config = dict(
    n_layer=9,
    n_head=7,
    n_kv_head=7,
    vocab_size=16384,
    norm='layernorm',
    norm_eps=1e-05,
    bias='all',
    init_std_qkv=0.0245,
    optimizer='adamw',
    lr_head=0.00298,
    decay_fraction=0.405,
    batch_tokens=[16384, 32768, 49152],
    seq_len=1024,
    steps=9741,
)
Each number is 128 + 24 x the weight over its row's rms, rounded and kept within 0 to 255. Layers, rows and columns count from 0. The size above them is the row's rms in percent of the matrix's.

# layer 4 attention value, 448x448, rms 0.0369, rows 135-162, columns 112-167
size [ 82  83  82  75  72  82  66  82  81  85  86  84  76  91  78  75  78  75  82  75  86  86  68  88  75  80  87  88]
[[130 155 123  84 141 112 134 102 116 112  59 156 145 120 166 127  94 126 135 114 158 120 134  71 139 132  75 117 113 163 114 134 131 106 128 122 116 112 140 130 113  92 155 118 136  97 129  98 107 110 134 104 112 121 102 106]
 [ 95 119  95  87 155 141 166 146 145  96 165 145 137 120 137 124 117 169 184 122 128 140 142 135 126 152 118 113 104 115 141  99 135  86 126 117  92 129 131 154 148  97  81 181 154 139 183 134 123 134 152 102 103 162 107 112]
 [112 139 132 109 121 113 176  71 134 112 132 120 113 171 187 110 154  99 147 129 135 140 124  82 163  95 135 157 119 120 138 140 178 102  94 118 100 136 152  82 149  84 167 128 112 151 135 138  55 122 134 122 145 111 121 165]
 [127 150 141 176 166 109  91 159 105  88 100 152 123 130 137 159 106 125  93 138 153 104 118 101 128 131 150  86 126 129  88 135 116 117 168 127 151 140 150  50 159 145  91  84 157 100  85  98 141 147 110 172 100 128 122 145]
 [ 83  99 115 162 107 156 181 146 128 153  90  98 137 106 149 157 140  94  80 108 132 120 114 112 156 123  80 110 106 157  92 115 124  87  46 101 112 150 118 143 131 116 119 126 162 137 113 101 128 121 105 126 143 172 127 146]
 [145 112 125 171 123 118 104 168 127 144  87 145 107  94 136 142 140 102 142 160 141 133 115 115 110 148 138 130 122 107 168 126 116 100 128 144  69 139 145 122  74 179 132 146  90  97  84 120 135 144 154 115 140 144 126 138]
 [113 160 138 119 151 117 130 122 121 148 193 170 115 157 116 138 112 132 167 158 155 132 132 165 125 126 128 130 168 147 131 144 131 143 140 142 122 126 190 144 155 169 108 133 134 139 116 120 130 136 170 102 165 107  95 110]
 [118  95 155  98 128  77 160 191 114 109 178 105 122 147 111 139 118 140 127 145 122 136 144  84  99 124 111 143 108 115 108 107 112 104 140  90  81 130 152 178 111 133 119 109 143 107 135 146 140 111 136 113 159 152 132 140]
 [161  88 158 136 155 122 130 125 125 143 123 124 127 152  98 145 121 123 143 133 111 169 138 160 122 155 171 108  91 166 152 167 117 121 138 155  99 137 124  87 133 111 130  85 109 146 121 139 154 130 151 158  95 131 135 136]
 [146 133 158 165 135 134 135 116 119 143 132 119 134 133 130 137 155 137 154 103 119 121 110  96 125 122 133 134 103  89 129 112 113  97 128 137  80 129 189 113 176  94 120 159 137 162 131 186 148 123  97 112 107 127 138 144]
 [105 118 113 123 143 109 131 128 146 107 128 140 114 117 101 154 133 126 156 127 113 111 139 106 108  93 217 167 143  84 155 140 128 131 146 114 134 126 117 108 139 116 117 110 135 139 144 100 107 140 139 114 131 111 122 117]
 [136 154 155 102 110 136 118 123 152 106 140 162 143 125 152 108 122 129  85 135 135 102 175  95 112 111 111 130 120 133 126 112 135  79 141 146 123 103 120 153 103 181 113 129 124 155 145 146  99 150 115  99 115 102 128 153]
 [141 113 113 134 121 127 114 113 151 113 169 130 117 159 159 176 144 147 153 151 156 178  96 144  95 137 114 151 110 143 138 125 136 118 126 132 161 124 148 141 113 108 140 111 170 125 152 143 134 146  98 139  94 116 157  82]
 [109 124 142 157 132 162 109 144 118 109  77 140 124 148 162 122 120  91 107 157 131 130 122 140 124 128 180 155 137 115 124 165 148 146 112 134 128 140 115  82 167 133 137 142 126 148 118 113 135 131 132 132 159 142 140 154]
 [ 97 143 123  80 165 168 167 128 142 101 150 139 111 106 102 158 127 139 147 106 143 125 115 129 108  97 137 110 119 123 123 126 112  90  89 165 133 110 148 146 146 112 111 139 121 135 145 109 157 126 116 119 138 112 126 149]
 [149 140 125 146 143 118  94 142 137 130 155 142 111 139 122 144 123 107 108 132 150 130 114 186 120 121 137 123 153 115 132  95 169 117 118 131 132 106 106 157 135 159 113  75 103  99 120 110 135 104 128 113 107 112 140 173]
 [127 133 163 131 123 157 122 130  86  92 103 135 144  95 132 141 117  94 143 128 131 144 136 120 152 155 131 133 132  95  94 145 116 163 133 125 124 138 186 111 151 174 143 128 132  68  73 179 126 146 125 163 126 119 133 153]
 [126 138 112 119 134 156  81 174 118 117 144 145 145 103 123 125 113 136 108 111 171 140 150 199 116 109 131 139 136 111 133 107 132 109 192 125 120 129 155 113 132 167 111  77 125 126 147 106 118 130 152 102 146 127  98 131]
 [150 120 105 129 179 136  70 125 139 116 165 117 130 125 101 133 142 105 106 107  91 148 161 147  83 117 157 146 135  61 135 109 117 127 117 141 161  93 153 139 149 172  90  94 124 174 117 157 147 130 101 126 155  81 114 118]
 [132 167 126 140 143 135 123  95 164 146 147 144 146  99 107 111 131 133  91 118 145 122 125 135 123 140 163 100 125 130 180 166 171 141 127 127 129 140 100  91 132 150 112  91  94 151 106 119 130 148 107 135 127 136 136 127]
 [ 86 148  85 110 147 119 158  81  74 119 126 109 104 132 140 139 152 116 151  77 121 115  76 115 143 123 139 114 136 155  85 127 172 136 114 119 100 137 154 157 118 101 120 148 151 103 106  96 161 112 143 125 146 153 129 112]
 [ 94 156 162 141 126 122 103 145 115  95  92 124 144 128 128 120 127 104 117 175 143  54  70  84 130  54  98 119 138 124 131 124 122 120 122 147 147  84 191  56 160 133 160 168 140 112 152 145  66 105 114  94 151  97 130 175]
 [157 114  87 154 131 113 135 130 190 120 114 137 153 122 131 132 107 135 159 193 133 125 106 115 170 130 132 101  95  87 166 134 101 139 164 158 113 128 176  93 135  97 136 139 132 108 117 140 177 132  98 121 134 119 167 108]
 [121 150  70 169  89 135 127 125 105 115 131  95  83 167 156 141 144 130 150 114 155 118 118 111 155 110 140 154 117 107 148 120 136 159 139 112 160 162  90 114 169  52 162 138  98 108 154 133 125 104 129 120 175 128 124 106]
 [141 120 159 127 114  92 112 114 182 126 145  86 145 125 159 156 113 104  82 173 122 151 128  91 124 154 135 106 134 120 147 135 129 148 166 118 141 146 119 100 161 134 140 129 151 124 107 121 129 129 113 179 187 150 125 136]
 [ 88 162  91  91 132 124 163 102 185 142 139  88 137 111 159 138 125 142 136 107 147  94 141  79 160 128 106 110 111 130 144 130 135 103 146 112 148 117  69 109 144  95 156 154 149 133 163 121 124  96 119 118 147  95 138 122]
 [116 121 112 133 123 132 140 148 157 118 170 121 129 162 160 124 154 138 185 129 137 129 141 131 154 127  95 104 116 121  99  98 120  92 130 119 161 116 147 139 164  84 129 129 110 122 150 131  92 124 135 106 176 139 137 166]
 [121 117 154 125 120  88 147 139 107 139  91  97 137 144 154 137 115 139 157 144  94  86  90  98 138 164 138 152 118 143 105 181 102 123 114 152 118 166 124  43 131  94 166 137  86 128 117 107 150 138 128 150 153 113 175 108]]
# layer 4 attention output (transposed), 448x448, rms 0.0348, rows 135-162, columns 112-167
size [ 85  91  82  79  84  89  72  87  92  93  85  88  74  94  80  79  88  74  88  87  93  84  73  93  82  91  92  94]
[[121 133 129 120 107 154 126 121 109  96 120 111 111 129 106 120 124 119 147 162 138 173 124 109  91 122 106 102 119 133 145  96  91 113  93 109 100 137 133 161 141 134 160  99 124 112 148 168 130 148 110 104 119 130 130 121]
 [132 101  98 129 148 161 107 150 111 109  75 121 105 168 118 156 126 169 112 161 106 162 120 135 154 125 194 105 114 121 149 147 120 109 142 156 128 146 150 140 146 122 135 131 156 124 123 144  74 108 147 110 143 139 102  89]
 [165 147 145 117 119 154 152  95 113 124 120 143 153 110 124 159 145 106 121 121 135 157  88 149 103 118 126 152 116 143 159 101  94  99 177 104 161 122 140 143 139 162 140 129 125 146 141 136 153 132 118 131 167 164 166 111]
 [126 125 111 135  85 129 160 122 116 156 153  84 113 114  88  85 153 126 138 115 131  97 164 128 101 163  93 151 147 142  88 125 108 145 135 191 111 119  92 161 104 135  98 128  83 147 139 155  93 136 148 123 139  83 127 178]
 [127 153 177 115 127 124 113 130 140 154 123 130 173 123 105 106 111  89 125  99 129  87 106 130 154  89 116 145 106 105 132 135 146 129 110  94 132 110 145 122 136 124 110 101 117 147 133 109 155 101 138 120  97 120 140 112]
 [123 162 121 118  99 125 167 102 118 173 130 143 148 140 179  89 139 106 111 111 101 130 130 117  83 114 146 169 149 136 131 150 114 161  80  98 157 137  90 140 112 151 116 108 125 157 167 152 130 125 140 141 133 105 101 173]
 [157 122  75 134 121 117 134 103 145  61 126 122  41 136 159 133 128 123 113 132 111 168 135  96 112 170 125 121 135 146 131 112 105 141 155 132 161 119  84 165 152 145 141 147 130 132 139 130 115 159 127 116 124 138 134 149]
 [ 91 106 125 181 125 152 107 140 131 154  84 143 142 112 119 126 119 131 138 198 106 121 145 157 119 119 143 105  95 107 142 123 150 134 147 126 127 163 116 148 133 132 136 126 168 123 156  91 137  91 134 120  71  79 123 100]
 [136 112  81 118 129  80 137 137 141 149 146 111 111 148  86 124 155 172 153 127 108  89 132 125 116 151  77 111 139 185 112  97 132 157 138 143 130 125 111 131 140 133 117 134 123 114 102 137 120 157 151 138 157 137 105 115]
 [161 120 131  95 131 159 113 148 131 156 140 117 117 109 134 159 152 152 129 116 118 128 130 152 147 127 119 186 121 174 153 136 138 133 166 118 136 130 116 112 133 133 121 131 142 137 130 125  71 139 128 123 164 144 130 161]
 [149 112 134 151 131 138 122 122  99 118 133 161 177 182 157 131 110 123 102 112 111 171 172 142 111 173 163 130 120 111 135 157 142 101 119 110 158 100 131  89 135 169 146 138 105 103 154 191 112 106 109 138 131 127 135 164]
 [102 115 128 153 103 168 136 151  98 144 105 157 209 160 146 115 143  86 142 161 124 165 125 127 136 146 169 155 145  79 166 161 103 137 140 121 169 138 131 108  75 113 140 115 147 128 127 145 137 128 122 154 117 126 146 128]
 [119 111 130  98 102 120 112 135 149 110 144 106  51 118 112 110 103 151 105 118 103 149 173 167 133 133 121 110 154 125 124 127 160 147 104 184  96 126 166 113 145 131 144 129 133  82 129 147 130 119 115  99 127 127  97 101]
 [130 143  70 163 147  87 175 116 125 154 142 140 198 136  96 104 162 103 154 156 133  73 109 136  99 138  73 126 158 108  96 114 119 129 173 117 161 123  74 157 126 131  65 166 100 114 123 127 124 140 146 138 135 127 154 129]
 [157  98 112 143 118 136  91  92 142  80 112 135 123 136 129  88 129 116 121 109 149 168 131  98 154 112 125 101 112 109 135 161  86 187 126 119 167 119 118 131 113 149 136 118 119 142 142 127 108 176 105 139 118 124 167 139]
 [163 110 134 130 119 128 110 160 118 176 118  92 118 134 149 156 141 127 137 140 136 109 115  70 131 102 139 159 130  94 114 133 104 130 142 158 146 137 126 137  93 120 114 159 153 157 135 105 102 139 136 117 130 125 122 142]
 [126 133 114 150 150 158 133 150 145 133 160 128 120 122 103 122 156 139 156 109  99  96 160 160 126 146  67 136 118 155 135 110 130 128 151  98 139 120  94 118 158 150 126 117 107 170 122 102  93 147 108 100 162 117 143 132]
 [144 119  96 170 164 115 129  86  88 155 120 123 125 163 144 157 100 115 157 135  73 149 116 101  98 172 140  93 119 106 138 100 134 126 122 136 118 139 130 131 160 127 135 138 129 107 110 120  95 142 119 132 104 129 101 144]
 [126 120 112 174 120 100 152 121  99 147 111 128 157 139 163 116 128 117 166 117 149 136 111 126  92 140 157 156 138 115 117 133 128 114 146 145 159 119 111 122  87  97 117 127 150 124 134 146 119 144 135 107 128 147 136 144]
 [147  85  78  94 120 113 145 133 116 116 127 120 132 184 112 120 141 150 147 106  98 149 132 122 106 144 115 105 128 176 129  99  96 120 118 147 136 108 144 132 109 115 146 122 107 106 105 155 134 123 139 153 122 151 105 103]
 [149 147 153 134 127 124 104 114 159 124 116 123  80 118 112 116  80 149 113 162 149 135 131 133 115 108 166  92 115  92 113  99 128 108 105 137 119 100 148 137 177 132 131 140  98 133 158 118 154 147 124 115 123 154 137 112]
 [169 113 123 103 115 178 163 142 115 135 154  97 168 112 123 125 173 137 134  87 130 126 125 132 155 152 108 141 117 133 138 118 170 105 184 121 115 105  90 144 118 126  79 128 115 124  97 154  92 182 139 109 110 159 145 106]
 [137 108 155  91 101 118 138 130 138 145 169 143 107 180 113 140 160 130 126 103 126 127 157 125  92 168 124 129 108 184 138 110 155 124 109  83 137 127 102 128 137 142 160 123 119 109 112 160 108 145 122 144 129 143 110 115]
 [103 120 157  81 148  81 116 114 173  97 144 163 107  95 131 140 141 111 117 130 157  97 127 166 126 118 130 126 109 174 105 118 151  80 101 110 119 113 135 124 145 139 140 161 124  80 103 138 150 130 106 116 137 149 157 124]
 [119 102  78  96 128 136 172 162 109 147 118 129 165 145 118 127 148 145 154 120  94 116 143 143 101 130  99 160 142 141 156  93 165 119 121 100  93 119 166 154 102 136 133 126 115 117 105 165 150 102 155 120  91 129  66 104]
 [141 103 154  94 147 153 109 140 103 122 109 143 135 164 105 143 105 134 130 141 124 157 121 147 126  98 193  93 107 116 151 134 140  98 105 147 105 122 153 142 142 115 135 101 129  92 136 149 152 117 143 131  90 165 107  75]
 [127 143 135  97 157 152 113 134 121  93 105  88 101  71 100 176 117 142 121 159 148 159 124 138 138 132 123 134 113 102 130 131 117  90 120 155 107 135 193 157 151 121 120 193 175  87 145 150 125 108 108 116 116 150 128  98]
 [139 142 107 100 135 117 118 121 122 147 154 122 117 120  78 111 165 139 126 118 139 110 128 158 113 128  98 143 116 181 104 110 142 139 114 118 113 119  98 165 178 138  88 130 135 138 101 143 124 131 128 117 126 131  94 149]]